python train.py --num_hidden_layers=15 --hidden_size=64 --num_attention_heads=2 --num_key_value_heads=2 --head_dim=32 --intermediate_size=256 --vocab_size=4096 --hidden_act="tanh_gelu" --norm="layernorm" --norm_place="pre" --norm_eps=1e-05 --positions="learned" --qk_norm=false --attn_scale=0.177 --bias="all" --tie_word_embeddings=false --parallel_block=false --init="normal" --init_std_qkv=0.0625 --init_std_o=0.0114 --init_std_up=0.0625 --init_std_down=0.0114 --optimizer="adam_variant" --learning_rate=0.00358 --lr_mult_up=1.09 --beta1=0.9 --lr_head=0.0111 --max_grad_norm=1.0 --warmup_steps=476 --schedule="cos" --final_lr_fraction=0.1 --batch_tokens=32768 --max_seq_len=128 --doc_mask=false --train_tokens=151800000 --max_steps=4633 --dataset="wikipedia_en"
Each number is 500 + 25 x the weight over its row's rms, rounded and kept within 0 to 999. Layers, rows and columns count from 0. Numbers have three digits each. The size before them is the row's rms in percent of the matrix's.

# layer 5 attention query, 64x64, rms 0.11, rows 0-63, columns 0-63
110:485534486489484466480514496485479541490492514478444461526502464513486500514472535510487505475471510487502488495497456573495506488492516515550538500508499454529530518515493466545489462496480507
104:499498497527488446508485494563471480499510495514543504500509473452488480475518459507546497557508486489510441486503535491520509486499556478495473528459516511536510477504514485481497508500477498
087:511489487501512497481496527517547528506472529525535516491480457505439483465515477493461507501495476445528480512482522508550504495484517479519506507449502502506501508514490564496469532538475508
110:517451471498505483557438497506484536532508506485489489477542489483503529469499482497515498511490478506510490518549532496478514547512503481512467457503531464548522485462539485507518479506495505
104:502493525522526488494486497532515506509498500502523470477500453483488520497527453489489457470504499442466502551507557507522497490510506512485477478493527504570505499515499532475442540513494499
093:485494509528487503514538479472532464489532471495508457502568526497536517490539492499471528508478500493552496504458518502533485486480439510519524480521480474461501488517513521507544477494497486
082:510455484499478497519516478496459503538490505460513484533546512511508516514427484519516508488478466509519514501542485524428522481524502486505511457502514500507519531466529489491488509473538525
093:497467499489489495528513520474477464536486513513432553517514527525535509522463519482471518500519464514451525494480493482477474506490489497504505501536489547465525543492481478545492527487496485
094:514511502518497533516510505491529504456506520503466509497450512432480440502552505499525457483498481490476494484511530488532512505506524539496483504489512496519465505495439478485459487538511523
105:477519530497495513503512467497483482495512498500472497478529491527513465486501499497545473481501542543473502484515514497476509538499453494495545575528509512457468462514496472483528501495519441
094:493502491514509497501492518525530504533466525493518509536470474496472468498511464546488543514470455467502434492455515510523474457480530488530503491467491514521501519510501550521491502546490516
085:487502466524455529492557455510467492525495503517456491519512508496494535538461519474519481534493513483488532523516474527468514486526503524469529469505502475472493507529520437513489468480505507
078:536445489513524523444527514507487483534499531505540499478539501512478521500513514450492501526493436513528489499523489484514505496545469460463491498522512512512515525498491501471493460544479510
085:465532461496531514480510497474555496559501508493486502512492517487480474494487508491526540474490532513457536506519512472503504479526496505452500486543493517500469467506442529491527481475541474
088:474524502504517476508478508535503501497484521515561549480518505474494493487556472462469510541530452498492462524468476469545500512489525498472439509504509496501532511511514520496534503494477486
098:489499507449468491516491479478530484488518480518496500515528533534515498508517517523512497499435544504486511461505532461494515472516498519552533521524485457517516467502455477520452462487515495
088:512491480493469495504495534491478509540503495509477507518546468520466503468472503458484501517505479508540504536502465478572475505521475520474477475524502530497500486474464433500502531516538498
115:517507453498503557463518515478449559472491475494472487494456497481467477504474554493512489492515490528502538498506467518506526526535486473491524466476484484484488485515540500482511506472521523
095:526460480514493500515530505539524432543508541498508501516512501470493508500540498497491514563488489466535461472465512512509465474496491486478505477497498498461475499469503501522553517521475475
087:474524505506507514496516499466480509544498552512467542521502533517490493530472495524495492483472477513478512441507472479501495503498508546464484529539486512470481496483449460536495477505555480
080:448517472495448525465491493478482471473526466510493473510506477526542519513486518492538519502493547490514541512524483532508472501532477526502522492525476497490515440453510473519507515467522508
093:475517502492533503499522512452523519457478489501461512498481508501551533505477530507445527444529519490477515548465487473467508502506476511518534480535498495465512519488480528516484524457511498
091:536519499539518464506528480540439504474504490475544455485517491459491511495480472504513469505507469482496471523486484560469515482491502495492475528490520492527482529539514466473523465507474489
095:480511521507501524514515501527515524529495466468527520464502515498473499517471478497482505517515553474519524494491552526472520499504511516476514516483459522444467465499529498438491506467558509
110:535521482491489479559489498475507484480496480488451523503492520463471459483528529464495494509504534499516494481512548489509519496505522515528480510503500489509466561536485488486435490542481533
091:440512504488445466508511479479472497505514448489476464543517477552517476491461484537508529445500520514482534538461483499501512503520494476524523496509499515508530469516488489506498527488512515
101:464525498493475468488527456457480496508509480491463483528511464519537485514512534515505520467499546517482528510500474485520549457522502500524540495545472501492536497536494501521483495448484523
081:490482478491496540476513465486467507478488483524473465488505492487519470492531497476531493483527506553477545553510473479541546534538452509485519485517514464493493518519477496472498529487495463
104:461495508509541506471529508517528453507487511498557487521492507469521512484543468514491526511494482496447468505476470478504543451529531502477488525524518529471495510516454508497529480492467478
103:498490502487504519539514475457537459489516513500513542520528546481512453508556487495495537525514487527477487510490481427522489487503470517499484478499500528468496479513469495477520497488555494
097:501521520514559501535491492518482501457507499494516498428473490464531504453529495482505464482506496511470484483521534495476532506473489468500490555536526491506489510528510508469506501483441511
081:499542502478530455489508526466536499515522505517506502502511498528473500478472474484488524460509513510506542535469470493532465501525469519460489498519500537515485422488499489508498504478561501
099:526467535483493529494495501548493470466516513482485483516507531497521506452510486493486505501499568472473490486496519484498536491514539533540540511518527487504508519537440478486507461465481482
090:417440528481519509491485484522507485549496496531506472493525477507510527528482498490535492532518499490495495463548508508490524480488510518473528534487490462495481505485516544480515456486480481
112:491498489533505488515447500458495516454515489500512467526483462537501459504503466509517526521509527525525493579514538481493479524487466488495475471525507510543510466495520513530482534489514505
123:502505500463485544530499528514491526544500521526506501455529501520507534468522540462475474529532487513447496503529529461508497522458512484479493509460494468479490502543489513476532492478492466
082:458515545521510460516515482508473484490472478472479525531514479506519493496488457520511496535490509455470446490494523540499497472517490489503507510462530476496524511486551535488550513490450508
142:489550479514499490549481491470476501482506461487492482517499469506486464556511461509514517518510508475516454508477504528507487493576502507509506505492527474529490511437517469535489522521521483
103:526462551496532508497509512481537510493492505491487535523458475544511531483482533525452480472464474534489531481521512504524491507450494454504506493480497514455511509490468543522506516501468526
104:461528486488449514550469477520499496497488488500494479534506484474494500498467484494553497509540520500517544521514467448490490528493475528520489523489463515489496443531519515494512532458532517
112:441560514512495479498465512491516506515537474523485532457492516504517504507498487496487450549517515506538500537498495540526500491490472472466495461539507483544494486488506459475530481486514482
103:483497506493490470505477500518529522499507511500505530480481484472524494470473539507501525484546517565465533540494497536517486478483549526479505470503505465493569514505461490481488469480502465
094:501507504478475506538515467477514514516527478458482541509549530505525509453519485484491489519493467527450491481496446496504506516427496500489528517481517446487502497539521528474513501503495490
094:485456518545491537475487483499527453474522510478464511499517534504532474484481482486537532452475464502464523520532518473497461515473508553507516502481489475504518499495520535485519502522538481
100:521460500476453500467534541556516497531514522533513508445515532487490526466494527519526506515507479489504491470506485494507513494497526496489457534479461481438510508495467508490541480503472496
097:529457530444505508472517527502522503517544525512478510496467523512500538537476526470471515475484530528494533504493506484474538492510497509476488501534510490467527549525467526518495478468453485
110:447528502554489522506504463478461507483505465492501489505490513474461498515515464546510483513474474478523490516469512487534449501499480511508509489456493500544496473504561464502492498531520530
107:497480488431485546482544547528535512494494501506465471484532505549501504502444530469481504484509480518488549518526488509512509501468497506473489534502534499480517486451477510489518500496518480
096:498536513521456451496512503521466491512505523498492480511486505488445505523530511506530510501468427524504526465512443491493473471520475539526533489509509520486514535500503467515514503550488497
145:525473528465490546516516504510551498516505495513487497503501505526548512464482519498468508472501458521461485474520533476511537504477548492489489528494502491437474529529456502498507505503465458
091:487525514477531502520490516441459500526496488491466493538490519526548497520531496476488472445479506526495488539520526502527496520548465499490534495503485457513522506514551506527467494476510525
144:484532516548500523543481454484470495482483500486525509499486442466503456505476480517536488501497523461560486512486501497499473538536488511489505485502461527550489497499519464504510496527520536
077:522518485464503494461497535478537492513482523516496535501493513515480511526488533460445494473507500508504472505481459490466529553531502499467548543518491494441518485505479496525525515486479533
115:478480481530508474536492459487446493506533476478498490528466508497487470521524481509520475510469501535522506527483517552506473510498489528530511503524489490571527455459514467490484506499533517
093:497547487494483486507512522526469532517504472487507511464560491512494495499429460510459513530494475507515526546521498537496498496501494458491501512460479505534489455464520473492527504502515536
090:478450482478533493482497532489541522496512436472500474509536502512437474551509474511536524511534521483499498478511490472447491478504497518490485491501534524525476496506530516481528504494534491
112:473501463528519533494478440484504503466477497490507501510475495460492484504475464496530501483507499482505509533505499519506464504517497489504527488502483524562496470478546498494488505566570536
088:514499503465551490509497510487493489520468474496486536492505486476496491510555523459470493462513464458524439499497533500517514511527510481518524548512502506532531488473460451516504503526529518
086:509467489545478493513498492563490500480520466492533489450478491513524473455502487526487502503496502503516486470529529510523516493470502479509482527489513546524490467499429463466530487471503468
093:511504498471518489494496494467551497503478496504470495511486525487482571518462480499480494476465492479504547521529473501490515488500506486468524544532495531475517470525564481538485481534479530
133:494553508480486523501492492475508493469515493484485510519471487493482484510482453491521493456495530491533514557521512533499488516565455443498508485508484514527490534475548479511489495530539508
089:502479455493462535486492527491472514485468460528526554496505512530502480505492479495500444510526514496471520524483459535473492478517527479490559477508545499522500504521474489466503512528502460
087:522517471489517438481522500521503505487519486528516530470454524488524506496509513495477538466537503506496496481487525483544507535499496437450492525497481509496497464566494498510487522470472478
093:502457535506478504528515504471471501520486495464499551480524546525503565508473500468508523486475497505437518483518538508491537497539496531514505492513491454469508495511463524509463496509503508